From a checkpoint of a small transformer trained on Wikipedia: vocabulary 1830, gated attention.
Each number is 50 + 12 x the weight over its row's rms, rounded and kept within 0 to 99. Layers, rows and columns count from 0. The size before them is the row's rms in percent of the matrix's.

# up: layer 14 MLP up, 256x64, rms 0.189, rows 136-160, columns 0-63
# down: layer 14 MLP down (transposed), 256x64, rms 0.17, rows 136-159, columns 0-63
up136 110:67 34 48 54 50 72 34 38 45 43 57 31 43 59 71 49 52 40 57 36 35 47 46 80 34 39 64 50 59 52 55 37 71 50 41 44 58 50 42 60 57 45 47 62 48 45 66 37 54 55 78 45 71 43 29 31 64 55 43 46 58 36 64 42
down136 107:42 40 57 56 62 38 63 27 47 62 52 52 52 51 27 53 41 35 52 79 53 57 41 27 43 72 36 46 61 48 21 49 45 33 53 64 35 56 52 55 54 45 39 57 50 58 42 57 67 57 51 43 50 39 81 52 37 46 37 61 68 35 51 56
up137 095:38 43 56 46 42 68 36 69 59 45 32 35 41 42 46 48 49 83 50 56 31 42 40 40 62 43 54 38 56 36 42 56 59 57 51 47 62 78 51 45 52 25 63 56 33 57 62 21 38 38 56 27 64 62 48 54 46 51 54 48 52 40 50 37
down137 096:59 49 63 69 55 36 58 51 66 43 53 34 36 57 55 69 46 54 43 70 44 44 40 39 13 55 46 59 47 58 37 43 35 64 51 64 56 49 51 57 85 68 44 57 46 49 35 61 55 44 50 34 64 56 43 22 48 51 55 49 61 33 54 41
up138 097:51 50 54 43 69 55 49 63 50 42 46 54 32 73 50 33 60 33 60 52 65 49 70 30 41 41 40 53 39 30 23 51 53 52 66 50 46 44 57 47 41 40 57 62 84 44 56 45 59 20 40 41 46 51 50 36 45 49 40 54 69 40 53 68
down138 100:63 32 61 63 55 46 33 63 58 39 49 59 49 38 59 52 43 57 70 40 56 45 49 68 60 44 60 78 61 57 66 50 60 46 39 44 52 61 33 62 46 65 50 56 27 28 27 21 47 59 53 65 36 46 45 45 67 57 46 53 36 51 60 33
up139 107:24 64 28 56 39 27 64 56 53 46 31 46 47 45 45 46 47 54 72 33 45 56 51 66 54 43 63 57 58 74 40 52 59 44 56 46 41 58 44 53 72 58 47 39 60 35 68 24 41 48 58 71 60 63 63 55 43 31 62 62 39 47 48 42
down139 103:65 35 44 59 65 51 43 49 47 60 50 43 88 69 52 40 47 51 37 40 64 56 67 54 49 58 52 47 68 52 37 61 52 37 53 75 61 50 50 40 39 48 52 61 35 43 58 53 57 37 34 39 30 56 44 82 24 61 48 45 62 40 53 48
up140 097:46 73 44 52 60 54 39 57 47 68 37 58 42 47 58 43 35 38 27 51 44 37 58 55 49 52 69 52 43 58 45 38 66 60 83 45 39 55 53 76 44 63 46 52 65 63 60 68 60 53 50 35 81 61 55 44 55 31 45 42 46 54 70 53
down140 101:63 52 45 38 52 52 32 54 32 34 44 29 28 45 60 49 63 36 68 44 43 53 44 53 62 23 79 60 29 51 63 25 64 52 53 49 66 55 48 46 55 28 43 52 51 47 43 49 60 55 32 46 38 43 60 67 57 52 43 41 38 60 69 42
up141 092:51 43 49 52 69 44 60 43 47 44 44 50 39 37 52 30 58 56 75 60 40 63 55 56 72 40 45 41 39 45 47 63 41 43 46 19 46 64 65 50 72 73 57 45 56 50 44 43 45 28 73 51 55 32 43 53 42 44 59 57 75 54 49 24
down141 095:37 59 44 45 42 39 54 44 47 44 41 52 32 60 60 54 39 42 54 42 66 44 48 67 38 37 64 51 49 46 51 67 46 56 56 50 43 51 44 45 50 58 72 46 65 48 60 48 46 58 40 55 62 94 37 27 45 89 43 57 28 59 56 50
up142 099:45 47 33 53 48 27 35 79 48 35 40 56 59 66 27 29 40 66 32 52 37 50 46 50 48 63 72 41 45 30 40 61 68 45 58 53 38 73 50 49 65 61 60 35 32 57 65 44 39 64 43 56 61 41 41 40 59 53 54 58 60 51 55 54
down142 100:68 57 49 59 52 59 32 62 54 33 62 63 30 41 27 52 56 68 68 58 54 51 69 45 50 74 51 54 73 55 40 54 39 47 52 55 37 68 69 46 45 64 36 38 36 59 60 38 61 54 59 58 59 25 35 45 50 59 53 29 64 51 52 39
up143 101:38 60 56 55 61 41 72 62 42 48 48 54 32 52 35 38 64 74 54 41 57 68 64 35 49 50 66 50 56 51 38 41 53 63 68 32 51 43 55 28 73 51 48 71 65 60 66 43 67 59 61 49 57 63 61 53 44 36 44 25 32 45 60 50
down143 098:51 58 71 50 55 70 38 38 74 61 55 43 49 39 52 17 52 53 47 69 75 34 56 56 45 65 72 59 61 40 36 48 40 55 44 71 36 42 53 50 46 45 62 53 62 48 61 57 49 38 46 67 36 46 62 42 72 58 62 45 35 58 56 38
up144 096:25 43 31 48 52 33 39 58 37 57 24 31 58 43 55 24 42 27 61 51 48 56 64 52 51 55 55 31 45 46 59 54 52 55 65 67 54 60 53 58 33 46 48 60 59 29 49 37 30 62 45 55 37 54 60 47 46 73 58 43 37 70 64 55
down144 097:61 66 54 50 58 50 36 52 47 65 74 57 55 60 43 43 54 43 63 54 30 47 54 61 56 48 65 68 33 61 61 37 60 67 52 47 60 64 55 32 56 30 71 54 49 54 44 49 17 65 55 71 53 32 36 39 51 43 40 59 51 49 28 36
up145 112:63 52 43 55 55 58 53 59 50 40 44 52 55 66 43 47 60 48 60 28 56 27 26 35 48 54 54 48 47 59 49 46 56 72 32 29 44 53 61 40 35 61 71 51 42 56 30 40 45 54 48 55 20 68 65 85 55 41 60 38 43 46 59 53
down145 104:52 50 55 55 38 49 54 51 58 54 55 38 79 49 46 45 45 52 46 75 51 70 66 43 55 60 62 46 46 39 36 58 78 26 60 60 65 35 45 67 44 58 45 47 48 46 54 34 38 81 54 44 51 36 60 32 35 47 46 63 46 24 60 41
up146 096:46 44 76 53 43 52 54 45 52 49 28 67 37 73 49 35 67 46 44 33 51 41 58 43 58 34 35 36 45 58 43 45 48 55 65 48 68 54 68 33 53 68 40 26 58 41 51 46 51 32 67 70 30 56 56 33 55 48 56 49 27 53 59 57
down146 100:43 62 48 74 45 35 50 61 46 55 51 58 47 57 56 40 50 56 63 75 46 61 48 50 38 46 44 48 54 33 60 68 29 43 61 56 68 32 71 55 53 66 71 58 47 33 31 17 63 69 49 43 47 36 57 47 50 49 41 62 51 57 71 41
up147 101:34 57 58 45 43 33 41 77 59 45 52 55 45 58 54 28 42 80 51 45 53 65 43 36 42 24 64 41 60 56 56 46 35 49 53 37 68 87 43 33 70 44 31 46 48 50 54 43 32 48 50 55 50 48 35 46 57 63 45 53 49 56 53 46
down147 100:52 69 39 30 57 71 55 45 89 55 70 60 44 74 50 48 51 51 61 68 53 50 57 52 53 54 50 54 66 52 38 32 31 58 29 51 51 43 43 32 56 66 56 53 39 64 37 38 42 39 41 62 52 57 62 47 58 51 37 43 30 62 63 55
up148 089:47 48 51 53 21 67 39 44 45 59 65 58 23 25 68 59 57 52 39 65 62 45 40 48 63 47 47 43 53 63 51 53 49 76 57 41 45 51 69 43 61 50 34 48 41 53 30 36 43 36 46 27 58 53 36 73 58 35 54 36 51 39 58 39
down148 091:67 52 66 57 42 15 67 58 54 39 36 44 45 50 25 42 44 48 43 50 48 30 59 41 46 43 38 58 54 49 52 70 41 23 47 33 44 54 47 33 53 50 35 60 44 71 59 48 35 43 20 55 43 50 37 42 42 75 49 46 43 52 47 47
up149 107:51 46 54 49 39 49 46 65 49 52 35 45 47 55 49 44 47 54 69 33 30 58 27 47 54 52 49 54 50 51 38 48 55 72 51 33 64 65 54 48 51 61 71 24 61 39 41 62 46 57 37 54 56 67 63 66 41 24 52 26 74 36 29 60
down149 103:61 40 50 54 48 39 60 53 55 44 39 46 45 36 37 64 48 51 36 64 49 66 50 27 39 85 35 65 45 44 45 52 45 47 46 75 56 44 54 47 63 41 73 55 28 49 49 37 53 60 51 38 57 26 52 61 47 60 33 55 77 36 66 56
up150 101:49 57 73 48 64 64 60 46 50 33 49 57 60 61 64 34 59 57 51 31 30 56 35 64 54 55 73 72 45 52 75 49 44 40 45 29 66 59 56 43 29 58 51 56 57 54 61 54 60 61 65 45 52 40 27 34 65 58 45 39 66 39 61 46
down150 101:30 56 39 54 43 48 64 33 23 55 57 68 49 64 42 57 30 48 44 59 49 28 54 48 38 67 34 49 66 59 41 51 62 60 51 34 43 54 79 36 34 49 50 71 52 58 47 59 43 35 60 26 54 48 41 64 43 68 60 51 48 35 38 57
up151 087:33 39 60 64 35 41 59 47 48 36 22 64 60 32 56 44 55 55 59 58 54 33 61 30 61 37 68 36 52 51 47 42 58 48 33 57 45 54 47 45 38 51 49 61 46 62 54 58 79 45 73 54 45 50 46 77 61 51 37 58 26 48 55 29
down151 091:47 53 36 67 33 69 43 57 47 31 41 59 59 58 28 56 57 70 41 69 51 32 46 66 32 47 50 33 48 51 48 50 45 53 43 68 49 57 55 61 31 56 56 41 46 62 52 54 52 37 58 44 34 42 15 57 52 28 63 53 28 44 50 64
up152 100:41 60 49 52 59 55 58 55 52 39 49 64 32 42 44 28 40 66 44 48 48 55 66 32 67 33 66 30 62 63 39 61 42 41 62 33 50 40 56 69 27 61 64 32 52 56 60 64 68 22 37 47 52 25 49 47 55 62 38 44 47 50 53 53
down152 103:27 37 31 43 47 55 60 67 49 30 41 62 46 67 67 37 38 55 52 48 50 58 33 52 63 65 58 38 53 35 52 52 45 73 43 63 48 51 61 40 46 36 51 38 31 32 24 42 66 60 43 61 54 59 43 38 46 52 42 47 72 32 30 41
up153 105:44 40 39 40 43 49 50 54 48 76 56 53 60 56 51 49 35 39 45 31 54 54 47 57 67 59 38 54 53 31 54 32 53 67 60 35 47 74 63 31 66 62 46 48 62 37 53 58 35 33 43 30 44 47 62 64 75 64 41 45 66 27 60 32
down153 100:64 30 53 36 75 62 59 54 65 46 52 31 47 56 67 34 50 48 31 33 41 43 67 50 62 49 56 58 45 45 54 38 37 35 34 69 55 58 52 26 73 48 38 59 48 63 24 59 50 36 54 41 54 36 60 31 55 40 38 45 53 45 42 58
up154 114:60 61 42 60 38 39 57 63 48 63 51 58 35 44 78 57 79 66 40 38 31 42 49 71 45 56 40 55 64 32 71 32 34 59 51 40 41 56 51 60 67 67 43 49 39 44 62 51 55 51 47 56 49 57 41 45 49 59 44 72 67 61 31 39
down154 106:28 49 52 35 56 60 43 53 47 34 52 45 64 69 74 34 60 46 61 42 57 35 52 65 38 31 47 47 63 49 64 47 44 67 53 38 46 42 69 53 28 32 68 33 58 41 42 36 50 54 57 51 45 42 36 51 69 33 64 32 38 39 50 69
up155 090:32 57 59 50 45 48 39 45 49 48 25 48 40 44 27 44 40 55 48 61 45 64 63 58 43 64 73 37 57 49 37 47 38 39 86 40 59 68 57 50 51 46 39 36 30 32 42 60 43 53 59 68 59 57 59 37 49 72 41 50 38 61 57 65
down155 095:52 58 48 39 36 73 62 44 54 43 70 19 41 49 43 53 53 53 43 66 25 62 76 47 46 58 59 73 27 48 41 56 63 51 29 50 59 66 50 39 34 49 43 37 38 58 57 39 39 63 36 67 54 57 43 61 52 37 40 46 55 58 48 40
up156 099:42 53 66 57 51 45 60 70 47 38 53 60 42 23 40 49 62 60 65 65 41 46 50 49 36 57 67 37 61 31 72 31 36 46 48 71 43 41 57 58 49 37 32 46 47 38 48 53 40 54 51 42 50 32 60 73 72 56 41 42 45 47 43 20
down156 096:56 44 45 57 57 54 50 37 47 48 27 68 31 56 47 80 40 39 48 31 56 49 57 45 56 53 51 41 24 64 61 53 79 18 36 55 50 35 46 43 38 59 45 58 52 42 36 59 33 57 47 39 49 42 54 42 70 52 45 62 57 42 29 49
up157 108:63 48 40 57 41 49 37 61 40 40 57 36 52 45 70 45 28 35 47 51 60 52 33 26 43 54 63 47 45 56 73 38 49 51 50 29 44 56 66 59 45 64 39 61 55 38 54 24 48 37 23 56 37 57 48 55 45 71 28 35 40 66 52 38
down157 103:40 40 52 56 65 68 76 54 45 38 49 66 44 47 30 35 58 47 36 43 47 32 37 51 54 43 37 49 52 51 41 47 57 42 41 77 40 47 59 56 43 19 55 33 62 39 53 55 43 74 58 58 56 33 59 55 39 36 52 41 53 65 64 75
up158 100:54 56 46 57 51 57 52 47 44 63 61 52 44 60 51 42 50 45 23 32 51 34 76 45 47 35 57 32 43 40 66 33 40 60 42 43 51 53 66 36 60 71 43 51 67 55 46 66 40 65 30 49 58 31 63 35 39 37 43 61 32 33 38 29
down158 101:45 55 54 72 35 67 51 41 37 57 36 49 65 49 50 28 36 49 43 51 45 44 30 36 61 53 55 31 31 54 46 38 54 43 57 51 75 58 44 48 53 37 27 44 44 45 47 69 52 20 53 34 70 54 38 45 43 38 34 72 54 43 57 40
up159 096:64 41 61 55 47 57 36 51 48 64 50 64 72 50 42 48 49 35 36 26 54 40 63 43 67 67 78 62 44 53 48 36 44 50 33 34 36 54 52 53 53 34 59 58 52 50 64 32 37 59 49 70 46 35 67 53 31 53 29 63 34 36 55 43
down159 098:38 55 50 68 40 60 45 37 61 43 41 42 41 38 46 63 51 55 59 64 67 43 44 62 44 38 55 40 51 52 74 55 58 52 68 41 85 47 49 56 68 61 52 60 55 32 55 70 61 42 57 32 37 59 43 22 47 45 60 23 40 65 50 47
up160 103:60 56 50 50 52 60 30 48 46 26 43 29 38 35 62 62 51 66 52 56 65 65 61 77 55 44 46 50 56 57 66 43 61 41 44 47 42 48 49 54 39 66 30 56 51 38 54 41 27 24 54 55 43 32 38 50 58 33 39 42 68 57 67 30